From a checkpoint of a small transformer trained on Wikipedia.
Architecture: RMSNorm before each block, rotary positions, no biases in attention or MLP, untied embeddings, capped logits.
Each number is 128 + 24 x the weight over its row's rms, rounded and kept within 0 to 255. Layers, rows and columns count from 0. The size above them is the row's rms in percent of the matrix's.

# layer 2 MLP down (transposed), 832x320, rms 0.126, rows 426-440, columns 160-319
size [ 98 104 101 105 106 100  93 101 106  97 100  95 101  99 111]
[[160 135  98 136 158 111 106 141 161 135 136 146 150 139 127 135 122 131 152  99 117  73 136 122 132 128 107 123 149 152 141 138 132 165 143 104 155 108 119 136 126 117 139 182 139 155 143 154 147 168 137 123  89 113 104 134  86 156 135 120 118 141 144 114 161 115 162 120 160 204  95 101 104 109 124 117 131  97  97 147  88 107 120 109 100 152 115 156 147 165  97 174 155 100 137 131 142 147  96 143 109 130 124 137 147 124 172  77 152  95 104 120  99 157 113 145 198  79 128 145 119 123 148 139 103  98  88 111 144 101 134  78 144  82 137 106 150 147 144 156 136 118 121 127 148 142 110  97  74  98 129  95  86 111 144  98 104 140 131 117]
 [129 118 120 145 148 100 139 171 132 171 110 158 119 116 139 126 123 109 160 117 122  88 167 122  99 165 130 119 117 164 156 114 124 169 131 158 157  84 147  89  99 195 122 138 111  99 140 123 128 130 195 112 118 107 152 129 129 118 134 140 114 134 101 100 141 124 126 166 159  95 153 109 113 121 133 144 115 172 118 125 119 155  79 108 108 110 133  83 112 121 137 161 116 140 116 124 181  90 115 170 131 129 108  98  87 131 131  79 133 144 123  87 105  95 128 105 144 102 121 135  79 100 107 130 134 135 149 103 119 101 117 103 121 110 134 105 140  81 160 105  99 115 171 109 145  83 132  92 134 141  91 145 136 124 165 111  90 122 117 106]
 [ 71 152 139 110 120 103 108 143  96 115 101 141 120  81 123 120  80 113 135 134 140 129 155 113 156 136 104 149 107 157 162 108 129 110 113 136  82 102 146 129 149 120 140 129  97 105 123  93 136 133 174 162 101 126 111  85 117 150 141 181 140 123 118 131 121 106 132 104 147  87 118 161 158 123 127 159 139 134 109 131 121 108 149  70 114 112 119 101 133 162 139 104 156 172 116 117 106 137 100 112 166 124 146  97 131 102  99 150 114 110 134 127 173 147 126 133 131 147 153 112 117 182 133  80 136 189 114  93 144 104 148 142 108 116 109 191 111 135 155 150 165 135 147 120 143  98 122 165 127 112 103 153 125 126 118 119 121 146 119 156]
 [112 151 155 140 112 169 122  74 132 141 147 130 144 125 132 106 160 131 144  69 106 147 129 138  85 138 174  91 154 133 130  97 121 150 101  94 102 122 122 114 123 146 142 123  93 126 116 114 148 128 158 148 122 170 146 139 124 116  95 113 114 133 156  96 172 181 111 118 140 130 119 111 101 160 148 177 125 176 142 122  97 159 146  72 192 150  94 168 102  77 127 136 135 108 151 109 130 148 174 101 128 113 174 167 129 116 136 202  97 117 123 135 113 102 106 109 138  84 120 118 132 127 106  91 117 115 131 143  83 149 144 113 179 141 146 134 136 119 120 129 163 161 116 156 163 133  99 129 115 137 123 106 139 140 136 103 195 147 114  95]
 [169  97 114 154 149  41 144 147 139 117 133  89 121 147 128 110 147 165 134 154 163 122 116 124 110 124 131 143 129 162 107 160 110 128 123 128 108 139 151 116 169 141 128 141  61 125 137 116 152 157 157 137 152 124 145 116 117 116 147 126 105 122 154 123 123 102 116 113 127  92 118 114 160 109 148 148 149 176 142 127 132 129 119 133 145 104 138 109 117 146 147 177 117 134  86 163 109  98 105 114 177 128 114 103 101 131 105 128 114 144 108 127 101 166 134 150 140 102 109 121 116 162  99 111 129  96 104  57 131 159 144 119 116 123 137 103 126 119 119 153 148 113 114  92 126  87 131 154 115  91  99 153 115 135 156  98 115 136 112 120]
 [104 160 110 144 142 109 123 141 111 156 135 126  92  91 140 127 129 126 118 163 173 132 132 107 101  87 123 144 130 143 118 102 139 158 142 120 120  78 114 100  99 111 154 146 160 102 148 141 162 169 133 149 114 145  88 120 140 123 122 127 132 141 141 166  89 136 159 112 104 141 129 132 126 162 126 142 116 119 155 105 120  96 140 111 146  98 131 116 144 154 155 107 134 135 154  87 105 132 131 113 120 111 139  66  84 160 108 119 118 116  96 135 127 123 118 102  84 162 118 123 126 142 148 102  58 173 125 121 145 174 125 186 135 155 150 175 104 133 117 100 106 137 135 129 143 180 183 129 132 111 125 101 161 150 100 101 148 126 158 110]
 [152 188 162 136 147 159 129 114 154 138 113 119 151 155  91 134 155 130 136 139 147 119 109 158 164 140 163 163  95 110 109 116 165 130  92 120 123 125 112 108  97 162  84 128 137 116 152 144 118  72 115 152 122  99  76 154 136 151 118 142 126 137 159 147 119 110 114 129  87 142 126 160 145 157 111 139 146 158 123  91 153 119 146 143 117 100 130 144 125 166  92 112  90 152 102 137 133 121 115 100 145  92 136 148 134 119 109 139 128 121 114 173  71 161  82 104 141  94 150 140  89 143 151 133 161 131 107 145 102 124 181 160 106  89 150 146 122 135  98 136 112 165 102 126  93 143 130 136 126  86 137 156 116 131 175 125 144  89 146 135]
 [ 73 101 101 145 137 148 115 162 102 172 133 122 107 103 139  59 134 155 114 119  97 136 113 118 145 108 114 119 155 118  96 101 164 123 109 161 147 126 112 138 148 131 100 143 110 141 149 168 112 134 105 144 127 115 191 157 146 150 104 135 138 123 117 129 120 146  99 112 113 118 145 122 144 158 132 130 179  76 119 148  96  92 111 124  99 133 128 119 105 152  86 124 107 145 127 153 101 136 118  94 176 145 120 184  88 106 136  73 143 196 119 116 118 126 148  85 130 111 108 107 110 110 151 107 135 119 138 155 145 164 121 146 141 125  91 131 135 132 137  76 121 106 129 114 126 110  86 117 104  81 138 123 144 101 133 112 124  89 132 110]
 [ 99 127 116 129 128 159 181  84 170 100 125 112 132 143 142 168 112 121  99 160 163 130 120 154 137 145 119 160 124 101 107 132  87 100 140 110 111 152 142 134 156 129 130 119 111 133  88 115 133 115 125 137 154 102  97 153 142 124 151 149 141 136 122 146  70 135 123 116 140 118 123 150 138 149  89  90 131 149 161 132 131 157 169 110 116 118 130 135 171 126  97 128 174 142 130 172  98 122 125 150 112 138  88 134 160 120 112 160 145 137 113 108 120 114 121 128 104 113 102 176 152 135 125 122 126 154 117 101 143 108 155  89 121 107 133 177 115 150 115 167  78 154 161 112  96 117 162 115  97 165  61  96 133  83 143 156 154 104 107 131]
 [201  89 133 101 139 132 123 152  98 129 162 166 107 164 153 102 111 121 137 138  94  83 121 112 162 100 116 138 134 142 128 173 133 131 134 153 114 126 128 159  52 140 126 107  81 135 122 115 138 128 134 112 159 113 151 114 117 131 107 125 130 123 165 103 125 116 131 105 117 152 130  90 121 127 113 175 110 148 131 169 116 125 100 113  90 143 149 148 173 155 149 108 133 146 139 143 136 154  66 130 153  77 139 185 127 115 136 106 109 137 151  69 180 122 160 120  99 130 169  92 104 137 154 130 148 104 136 121 159 135 139 108 124 163 145 110 178 107 153 130 126 124  90 115 122 117 101 124 115  95 126 127  97 117 130 119 116 140 111  74]
 [109 147  73 104  99 166 130  99  94 147 113 161 156 139 125 115 103 116 144 101 117 112 119 128 148 137 165 119  94 128 133 173  94 119 118 105 164 109 132 118 152 128 113 130 106 166 111 108 106 108  93  86 145 155 124 113 131 133  96 150 113 140 111 125 123 172  94 203 122 112 142 103 150 120 140 103 131 133  91 143 132 128  82 117 119 106 104 190 139 126 130 104 176 150 156 148 114 122 116 146 153 120 139 118 112 133 101  92 150 172 130 130 142 174 131 128 100  97 166 132 163 110  96 144 143 124 137 155 107 122 130 111 169 122 157 143 147 126 124 146 144  80 136 153 142 132 171 146 182 158 132 158 123 113 146 123 155 117 140 150]
 [109 138 113 126 116 114 107 168  94 138 117 134 106 143 103 128 167 109 119 140 148 141 125 135 120  79 121 120 126 143 138 160 139 106  73 104 144 129 140 139 131 124 130 127 141 106 133 146 132 135 130 152 151 125 115 128 132 126 125 120 174 130 113 153 107 154 129  97 134 130 131 109 133 152  99 101 108 141 118 141 110 125 124 135 113 141 130 149 157  99  77 141 117 134 130 115 132 135 121 139  83 120 159 127  90 156 119 122 170 163 167 150 166 153 113  98  92 107 176 126 143  98 137 131 106 144 117 160 192 178 105 170 131 116  94 124 116  86 130 107 163 107 130 101 108 136 143 169 118 166 131  91 118 122 126  90  56 133 153 129]
 [155 154 145 139 158 110 113 141 119  95 106  58 129 126 118 119 121 108 134 158 142 145 159 116 103 108 119 156 179  94 112 123  83 123 140 208  84 124 130 167 124 127 121 135 118 178  83 136 111  84 179 196 154 119 138  82 105  99 153 107 196 159 133 143 125 149 121  83 149 129 149 109  98 156 123  87 113  86 127 139 134 155 114  67 117 111 115 159 156 136 109 142 140 111 158 136 168 138 129 123 112  98 165 112 127 140  98  38 130 121 150 119 158  94 105 127 156 129 147 149 132 169 155  95 134 109 144 107 132 147  91 141 129 102 121 155 108 122 148 124 117 101 134 126 141  88 155 173 135 115 126 115 128 160 141 118 163 142 111 157]
 [130 148 108 104 168 153 127 119 137  87 128 148 174 155 112 139 132 170 146 122 162  96 138 131 144 114  97 131 106 142 106 131  81 154 174  94 125 105 145 147 115 124 123 129 137 124 118  84  63 142 121 166 142 132 112 129 105 140 126 134 152 145 127 133 126 119 158 100 137 130 141 175 123 114 135 147 106 158 149  97  97 164 176 144 171 123 104 131 147 136 102 146 131 114 140 143 147 110 129 124 120 153 114 136 126 126 153 131 125 147 121 132 103 155 122 135  90 155 107 139 218 115 104 107  61 139 136 128 131 134 122 106  95  88 118 123 155 126  95 166  93 113 123  90 139  82 117 150 139 131 171 123 108 139 147 125 107 132 157 110]
 [ 95 105 121 169 102 119 151 106 122 138 128 112 142 114 113 120 115 157 128 169 127  99  87 112 139 104 103 136 133 172 102  82 131 107 114 108  91 118 111 131 165  72 166 146 123 133 123 101  90 145 151 149 132 115 107 119 130 138 116 102 127 103 130 115 144 130 106 110 146 139 132 141  82 160  96  81 123 110 144  89 120 110 149 140 122 102 132 128 157 122 166 104 104 187 172 133 120 156 123 130 112 125 137 117 106 134 167  86 128 150 129 101 134 134 115 113 171 121  75 122 169 153 144 161 116 126 130 127 114 153  75 157 126 130 121 127 109 154 132 105 191 148  88  88 120 155 116 131 147 119 121 132 141 118 129 132 119 114 132 136]]
# layer 2 MLP gate, 832x320, rms 0.139, rows 427-440, columns 160-319
size [108  98 112 112 116 106  99  97 102 102 101 106  96 104]
[[137 120 115 122 131 116 118 119 114 135  88  96 141 149 154 115 124 139 131  85 104  92 120 153 126 149 108 126 157 156 123 126 135 164 127 105 145  84 139 151 123 143 119  95 111 102 160 129  96 130 133 115  87 125 150 106 135 100 127 111 128 140 113 145 153 103 139  85 139 105 136 144 105 133 110 153 129 130 138 113 116 109  97 150 117 146 145  69 151 107  86 173  71 140 124  95 131  92 121 143 125 101  91 127  55 121 105  88 146 136 126 105 118 185 115 111 144 113 147 149 175 120 144 100 120 111 139  97 130  99 125 130 145 115 147 109 146  90 119 118  75 105  95 145 157 111 120 117 123 138 104 129 120 116 101 102 119 102 135 141]
 [145 138 137 181 137 139  96 167 107 118 115 107 134 148 136 164 127 126 131 112 119 158 157 157 110 143 111 131 136 149 111 112 105 157 107 103 121 115 146 128 139 184  66 166  96 136 145 132  76  78 115  72 143 171  87 123 122 132 150 134  98 117 148 107 125 113 165 178  95  95 115 129 114 116 122 114 115 130 112 132 142 109 133 128 173 120 118 167  78  94 144 161 156 116 111 203 162 135 137 100  90 122 127 154 103 169 152  96 152  97 148 134 133 108 120 144  94  94  88 113  86 109 124 133 120 126 162 163 124 147 149 152 180 166 136  77 129 141 143 150 118 122 121 133 130 141 155 162 132 119 149 137 142 124 142 182 114 146 139 135]
 [130 115 142 149 109 162 134 113 175 162 182 119 166 120  76 103 186 135 125 116  82 139 149 189 153  96 147 130 111 146 146 129 131  93  93 114 183 140  97 140 144 132 115 142 134 126 115  61 163  93  88 143 135 158 124 135 118 118 114 115 128 117 101 119 115  88  96 114 118 155 115 146 123 110 119 149  94 112 100 126 115 149 132 121 137 142  77 127 108 130 127 121 148 142  90 142 111 132 189 125 115 116 107 126 111 123 100 148 111 159 126 152 108 111 118  91 137 143 123 141 211 104 114 128 153 156 141 122  58 106 150 135 107 135 105  86  95 137  92 163 182 132 124 134 132 145 132 129 131 167 110 103 134 120 155 155 132 106 117 125]
 [189 118 173 114 185 164 120 141 123 134 104 140 143 110 102 102 121 116 134 137 113 126 147 106 118 121 158 128 154 100  78 145  94 123 161 131 120 140 153 151 126 124 146  87 141 142 143 138 133 125 108 122 131 106 100 116 106 132 115 143 122  73 140 120 125 142 155 118 118  60 141 104 135 147 113 133 118  83 145 128 126 147 134  96 138 107 139 124 187 145 110 152 117 154 153 109 123 112 144 141 128 150 173 128 112 114  86 164 119 109 179 117 121 147 116 107 151 156 167 107 120  80 148  97 110 107 150 130 108 133 123  98 115 120  61 187 137 122 121 122 130 119 165 133 112 130 105 117 119 125 139 149 101  95 160 121 115 153  70 104]
 [158 161 103 136 120 116 118  82 117 103 125 175 119 104 139 122 148 161 124 166  91 141 136 157 109 165 134  99 149 122 116 147  95 169 118 104 120 111 146 115 141 126 146 128 127 136 155 105 111 141 114 106  96 119 125 114 133  93 119  85 160 139 145  71 113 113 132 125 130 120  92 142 101 157 125 151 112 101 122 124 108 141 109 165  85 122 123 149 123 107  81 127 133 100 131 131 127 159  92  80 154 166 154 133 125 108 177 143 136 119 135 105 139  85 153 128  95 161 167 145 136  91 149 131 112 146  94 129 164 163 111 136 142 176 142 106 136 155 189  69 114 170 130 131 127 121 122 102 125 128 168 135 120 129 143 106 107 165  97 112]
 [101 132 154 144 153 111 131  93 161 108  98 122 151 111 137 131  76  95 122 124 103 143 117 104  83 116 127 132 119 121 144 160 113 109 144 165 148 117 171 150 155 132 127 123 115 170 107 135 146 133 139  88  82  99 153 129 114  75  61  93 135 148 153 127 125 174 127 109 140 122  91 140 158 158 155 127 172 125 117 147 140 155 151 141 171 135 154 114  94 124 181 138 135 120 166 128 113 134 177 141 135  58 126 122 151 179 118 145 120 132  91 125 193  90 125  94 108 161 119  73 160 118 119 155 151 124 137 110 153 136 133 141 156 153 136 133 142 180 158 116 109 135 135 141 136 115 121 142 116  80 127 121 102 119 115 142 129 103 112 134]
 [127 101  84 129 138 143 131 107 134 124 139 128 153 130 106 167 136 138 119 107 136 135 160 109 153 106 167 168  88 109 156 160 155 125 111 155 167 193 130 113 114 135 126 132 141 153  83 121 144  87 122 174 144 110 142 174  77  97 191 100 128 144 125 121  94 114 134 109 107 100 114 126 130 133 167 108 137 111 164 135 166 139 130 127 123  99 128 101 129 124 141 107 110 148 102 123 109 156 118 166 166 134  94 128 143 118 120 103 157  95 165  79 143 104  89 111 112  89 135 141 122 146 135 132 135 131  93 135 145 116 109  88 162 109 156 134 131 157 127 131 129 153  99 126 132 129 172 106  96 120 102 124 137 131 144 162 172 181 140 132]
 [126  94 116 157 126 130  93 111 168 101 131 158 133 141 111 116 117  80 145 119 135 107 149 157 121  87 132 146 112 140 113 155 115 164  92 140 146 139 116 111 155 117 131 116  80 132 108 129  91 137 136 164  63 106 165 140 139 123 123 127 124 161 103 111 122 108 146 138 132 162 115 127 117 110  83 113  86 116 139 145 100 160 101 118 150 165 130 120 140 131 130 158 124  79 127  89 124 104 128 105 109 157 139 152  94  72  89  90 119 135 164 109 110 135 106 144 167 132 108 122  99 106 104 109 120 115 112  97 124 149 111 132 122 130 127 144 109 132 149 161 105 105 113 161 169 134  95 158 135 117 168 127 139 101 115 141 122  91 130 152]
 [138 142 143 139 121 124 144 150 134 122 165 149 139 130  90 144  85 127  97  84 106 191 145 118 113  93 130 158 160 158 141 103 104 118 152 104 110  93 118 152 147 134 110 132 128 155 116 109 165  78 143 127 153 107 128 164 105 132 120 131 176 119 118 121 121 156 121 138 134 126 143 149 136 122  89 120 119 148 107 120 136 123 139 120 139 119 103 121 144 121  92 125 142 114 152 118 133 147 118 150 147 120 124 140  97 143 144  83 175 159 117 127 105 116 175 119 147 163  97 118 155  85 165 111 120 124 112  49 186 142 131  89 119 104 142 129  88 145 122 119 152 180 162 155 119 141 129 139 143 171 109 149 112 132 164 123 119 145 139 120]
 [132 160 107 115 144 147 121 118 131 179 142 115  93 155 193 106 108 132  86  99 178 160 122 136 144 149 100 133 117 104 117 125 147 179 172 148 133 132 135  74 132 121 151  92 136 135 128 114 122  87 126  87 125 110 141 150 120 158 136 146 119 112 114 125  91 109 118  87 122 159  79 122 145 154 108 124  84 147 151 137 130 149 131 154 125  92 144  88 132 156 117 141 176 111 132 114 173 128  85 122 146 104 104 129 126 142 113 134 115 107 105 151 176 100 109 102 143 143 127  92 161 110 130 110 114 126 112 146 130  94 136 130  95 127 109 130 121 127 105  95 132 149 156  91 148 150 160  91 145 143 129 119  82 117 128  85 154 122 131 128]
 [102 136 110 160 166 150 146  87 150 119 132  93 141 131 110 159 163 131 144 111  99 135 136 156 158 150 123 176 117 109  99 150 123 123 150 157 135 135 115 120 148  98 147 119 148 136 115 124 145  99 103  97 146 144 132 109 130 167 136 149 104  80 112 146 161 125  88 106 139 135 130 122 185 153 157 134  83 106 129 154 118 120 146 124 157 157 129 125 151 130 174 160 174 129 128 162 153 154 169 103 138 151 147 100 121 105 148 158 136 147 118 118  82 158 126 140 126 164 142 132 134 148  95 152 112 103 167 131  89 103 166 132 136 150 151 137 117 126 100 110 122  88 164  88 166 126 134 145 115 104 132 149 154 128 153 105 158  83 122 110]
 [106 149 161 128 130 154  84 122 141 116 148 129 145 152 132  98 126 146 159 166 119 118 113 101 147 148 159 118 134 113 137 148 126 103 125 128 136 123 100 117  94 155 119 140 135 157 124 136 109 157 107 155 129 140 139 111 136 146 104 141 125  92  87 111 126 110 170 152 125 110 110  97  87 129  95 165 113 118 136 134 168 140 112 155 141 130  73 130 127 102 145 161 112 183 143  96 122  91 176 114 116 145 125 155 149 150 150 205 121 113 100 120 110 123 139 111 165 133  79 133 159 118 107 143 106 150 115 149 135 170 120 141 137 133 102 177 100  96 145 115 164 132 149 102 129 146 133 100 112 140 148 119 139  80 110 124 125 113 108 109]
 [117 151 125 130 145 154  91 112 136 130 109 113 123  99 126 171 133 102 139 118 123 148 116 127 140 120 127  62 175 118 146 117 157 171 120  93 136 147 140 109 140 121 111 111 158 155 117 159 124 138 103 135  67 118 103  98 145 100 117 179 103 105 116 116 137 120 134 155 115 136  85 130 151 155 154 123 120 130 107 121 120 139 125 125 165 131 100 129 109 131  92 105 172 127 125 153  98 118 105  63  96 161 110 103 114  87 127 128 112 105 115 156 145 102 117 149 128 105 128 106 109 121 101  94 133 121 124 119 113 100 146 124  89 128 120 102  97 113  84 129 132  80 182 135 152 132 131 132 158 140 127 149 129 130 159 155 113 110 162 151]
 [120 148 156 161 141 128 103 160 124 139 127  92 137 113 107  88 125 108 165  99 156 127 153 151 155 163 140 124 116  79 126 166 113 136 123 136 157 124 143 121 101 129 153 154 159 130 106 119 154 142 138 118 131 129 147 126 117 131 142 117 156 126 115 134  80 111 120 125  74 113 109 116 126  98 167 104 138 113  89 157 190 171  92 128 125 131 152  87 120 111  98 118 152  88 143 147 102 169 155 174 160 101 151 106 165  99 136 126 140 116 127 144 149 144 105 128 105 125 158 114 167 111  88 110 123 123 103  51 200 117 140 155 143 118 120 146 145 109 140 130 132 151 121 113 146 124 173 104 121 125 131 132 117 129 110 122  90  92  72  84]]
# layer 2 MLP up, 832x320, rms 0.138, rows 427-440, columns 160-319
size [103  99 109 100 106  94  94 101  99 101  91 107  96 116]
[[123 178 141 149 130 117 117 133 113 133 153 161 158  93 124 123 147 117 126 119 104 139 144  87 135 145 103 103 123 108 141  86 136 148 200  95 138 182 109 115 155 140 141 148 141 134  99  99 104 131 148 134 142 105 175 126 104 120 107 107 144 114 118 126 113 143 151 101 145 109 156 114 154 146  98  70 132 179 155  77 119  76 120 105 103 109 134 150 132 148 147 104 134  93 121 110 108 158 139 162 135 126 160 157 124 120 160 130 129  95  98 149 148 106 133 144 127 152 111 120 120 146 144 120  92 106 143  64 138 115 101 145 155 149  98  83 116 130 148 145 125 140 154 122 121 158  99 166 119 130 106 151 129 140 145 130 108  97 148 114]
 [145 140 129 118 123 139 123 108 149 133  91 169 116 119 100 168 120 143 118 134 159 168 145 180 129  97  89  98 153 129 134 113  82 112 124 122 135 145 147 154 104 138 162 129 182 130 164 137  73 149 129  94 124 116 109 138 161 104 116 142  94 130 146 113  88 121 111 147  89 166 101 111 134 129 157 141 116 115 190 161 120 137 104 132 158 160 156 121 154 125  85 144 129 123 137 113 184 141  98 104  92 146 129 137 154 147 145 142 171 153 132 119 109 106 111 137  94 141 136 127  91 134 124 131 104 118 149 116 139 108 119 146 152 136 149 124 154 120 105 130  92 102  87  85 157 150 115 126 126 150 123 115 174 106 143 107  79 133 140 181]
 [149 131 139 133 121 135 141 140 173 133 131 142 129 148  73  84 104 170 150 133 117 118  98 101 102 115 109 125  73 117 138 109 153 153 148 141 167 152 167  90 136 103 106 163 107 113 150 118 130 118  78  99 109  84 144 162 128  88 136 133 148 104  83 169  76 143 119 113  95 165 157  85 116  78  96 114 153 136  93 106 187 133 135 157 147 133 115 124 121 110 129 112 140 171 115 134 102 128 132 105 137 101  72 135 164 194 128  88 133 136 144 120 138 117  87 137 138 118 139 150 167 189 131 125 133 144 153 139 126  86 141 129 151  71 137 114 128 142 138 141  95 116 121 153 144 128 102 100 147 187 115 107 146 125 107 159 151 130 133 126]
 [122 142 163 137 122 124 103 144 123 139 162 122  75 163 141 137 150 106  95 167 117 129 109 148 150 117 104  82 128 143 163  96 122 120 122 129 148  86 107  93  84 106 124 155  81 119 167 158 135 128 111 128 128 156 116 113 107 134 124 146 145 146 149 134 126 124 155 130 147 162  97  90 124 145 160 142 126 120 137 127 136 108 148 122  89 116 118 130  92 158 137 109 113 139  81 160 121 145 114  76 156  90 119 149 166 117 149 133  89 178 112 110 107 127 106  89 105 122 111 132  95 138 118 115 136 114 139 149 104 101 124 134 180 174 129 114  97 113 143 130 108  93 130 123 121 140 163 129 154  83 157 135 127 144 103 130 114  71 166 150]
 [132 130 143 119 143 126 140 127 147 117  98 155 112 123 123 136 178 139 101 140 115 172 140 165 124 132 141 117  94 107 127 143 142 116 105 125 161 103 131  99 137 151 163 135 127 153 174 134  86 134 135 123 124 122 139 124 136  87 111 142 124 164 147 137 141 103 103 161 141 111 150 121 154 104 110 131 138 116 141 163 125  91  85 132 148 132 137 126 104 123  87 180 128 101 110 129 119 150 107  80 130 133 113 171 107 156 170 117 125 124 103 122 104  99 100 130 172 150 175 101 106 115 137 146 135 102 100 129 137 135 108 166 135 166 130 127 134 140 130 148 138 179 148 102 148 109 163 113 104 147 146  98  95 145 162 141 113 164 122 136]
 [138 141 153 150 148 113 130 138 127 103 109 131 108 148 104 109 140 131 139 124 124 138 122 120  79 141 121 161 161 134 128 115  95 112 144 123 130 130 127 105 112 111 109 126 103 168 158 126  87 109 123  86 146 120 129 134 142 119 129 146 140 120 114  91 125 109 119 119 103 103 146 169 115 129 160  99 182 191 121 131 150 106 141 126 165 102  87 140 139 134 135 136  77 148 126 115 120 146 111 153 137 102 134 137 192 107 114 165 116 118  96 112  74 124 136  94 139 121 179 126 131 146 138 173 100 123 139 114 181 148 105 200 128 141  76 151 148  77 144  99 111 110 128 139 139 152 152 103 138 106 154 115 100 129 145 156 173 114 125 126]
 [ 72 178 145 152 108 111 159 121 124 140 131 141 115 123 184  96 106 167 162 156 115 133 116 146 139 106  92 123 140 101 125 129 123 113 140 133 146 123 115 100 127  97 146 101 129 148 149  88 145 167  99 149 139 145 140  73 132  96  79 128 137 125 158 147 120 133 113 152 134 118  95 116 168 130 182 178 131 145 130 152 108 150 144 140 108 157 127 141 126 158 111 128 170 120 106 111 122 144 129  66 106 144 180 127 135 143 117  98 108 147 108 167 121  42 113 105 124 152 109 146 100 116 119 145 133 158 159 114 128 163 141 120 157 127 114 109  99 134 128 161 135 103 112 114 165 153 100  76 159  78 149 138 115 131 151 105 134 141 174 105]
 [149  98 141  99 102 116 101 120  91 126 193 139 162 171 149 134 149 132  92 149 151 128 112 143 122 149 136 123 124 109 109 134 139  83  93 184 144 106 117  97 115 128 167  95 122 101 105 113 147  70 119 146 151 126 109 152 164 143 138 121  91 119 176 108 166 100 156 129 127 163 125 129  99 127 118 146 102 101 121 127 161 121 165 117  96 134 141 108 114 134 103  93 132 151 117 103 112 131 157  95 105  75 164  96  93 118 115 114 117 151 134 154  91 105 102 123 119 153 152 133 138 120 102 118 116 130 123  97  89 120  93 165  80  83  99 113 146 117  79 115 131 115 156 142 143 104 137 118  88 148  94 148 140 127 127 135 143 113 156 151]
 [146 110 150 133  90 159 155 129 145 132 153 136 162  94 129 166 121 132  87  99 118 159 109 132 104  93 147 155 127 139 122 108 127 146 115 104 129 134 126 127 117 152  88 159  92 148 134 186 130  75  69 151 152 106  96 168 112 130 134 122 156  88 101 107 145 163 124 133 167 130 164 160 112 167 106 124 160 129  72  95 107 150 115 178 145 151 109  87 124 100 141 132 131 127 153 126 160 104 127 120 137 103 126 134 119 108 139  94 117 120 158 102 108  93 102 134 132 156 131 148 147 147 125 107  83 134 154 103 106 123 128 108 146 102 154 130 118 164 134 123 151 122 146 141 128 134 119 113 152 193 102 164 139 149 179 125 163 168 147 116]
 [ 90 105 110 187 160 111 124 142 157 137 115 102 134 154 131 111  93 115 150 129 120 157  96 164  97 141 123  99 140 127 139 139 130 158  94 136 116 154 111 146 163 140 140 149 104  98 172 166  88 131 119 132 129 143 144 152 135  88 155 112 145 125  97 146 118  97 171  87 107  97 102 178 157 150 117  91 115 144 136 171 192 154 126 125 105 120 180  96 129 115 127 144 168 136 145 159 141 138 104 141 125 122  61 146 137 114 135 130 139 162 131 122 139 151 135 164  96 162  96 162 172 113  81 134 133 115 148 145 149 142 147 176  97 134 130 119 122 152 148 142  99 113 151 107 151 144 121 130 114 112 109 120 133  95 128 108 119  90 144 114]
 [115 164 111 129  69 113 139 133 154 119 135 144 108 104 154 119  87 112 158 153 135 195 130 123 113 141 139  81 120 104 130 126 134 147 107 132 116 117 116 141 144 130 133 121 141 129 180 101  68 143 130 172 100 141 128 157 139 153 111 136 152 119 117 137  74 137 112  67 112 104 113 125 127 174 106 141 139 156 146 130 127 118 136 151 136  93 145 115 112 139 131 114 103 115 168 131 131 119 122 120 151  96 111 152 148 154 113  91 165  97  88 103 110 159 130 163  99 139 131 156 136 149 109 116 125 148 138 122 162 143  97 104 113 120 133  99  79 121 147 150  76 150 118 161  95 176 140 102 206 128 125 157  88 134 149 121 151 100 153 132]
 [135 105 132 140  89 117 108 142 107 132  65 128 117 129 101 118 143 125  85 120 120 158 133 152 143 127 123 138 144 157  99  77 123 122  89  88 120 109  89 150 117 116 112  94  96 131  70 141 160 102 141 114  88  90 131 101 131 151 156 113 153 155 143 168 115 119 149 109 156 186 104 136 146 110 185 124 141  84 158  99 121 131 120 101 120 115 149  79 120 115 114  97 113  90 156 132 169 135 113 153 111 150 138 103 127 117  81  98 163 117 131 124 116 143 160 155  75 115 139 141 139 154 136 135 165 182  81 125  91 113  86 133 132 106 121 130 156 158 136 144 130 109 113 121 125 107 109 157 118 147 119 157 188 157 148 138 126 134 132 128]
 [103 149 118 149 116 112 127  79 161 105 138 156 153 134 137  88 133 137 124 123 145 108 116 144 119 171 105 121 106 127 119 166 137 138 129 164 146  78 114 151 140 141 129 114 121 121 132 100 126 118 121  96 156  87 136 147 134 159 164  86 129 144 124 128 138 136 120 144 139 144 101 164 133 167 172 140 149 143 114 119  93 117 130 123 139  71 137 167 119 127 145 144 141 124 113  68 119  97 131 147 164 112 141 143 173 197 138 159 113 162 124 135 113 137 117  97 125 121 129 132 147 169 132 110  80 122 146 152 140 134 107 144 128 104 142 134 161 144 132 136 159 175 142 132 182 122 168 143 157 138 166 115 118 120 136 103 153 130 128 101]
 [113 155 133 119 150 129 141 100 143 112 126 144 145 132 117 163 102 163  71 108  98  88 135 114 111 119 141 149 147 148 127 102 146 132 171 137 151 142 128 129 142 137 112 136 111 121 101 155 130 152 139 201 124 131 146 148 106 159 151 160 126  99 149 116 114 172 134 101 156 117 129  83 188 107  96 106  75 171 139 133 109  91 113 117  97 121 122 102 150 105 150 137  91 119 139 121 157 125 143 140 146 162 168 136 163 113 118 133  90 125 124 145 146 127 120 131 153 128 158 123 101 128 132 142 111 140 121 116  84 106 153  87  88 135 101 135 101 110 125 143 135 124 172  96 117 132 132 136 120 133 169 116 155 160 143 111 100 199 142  99]]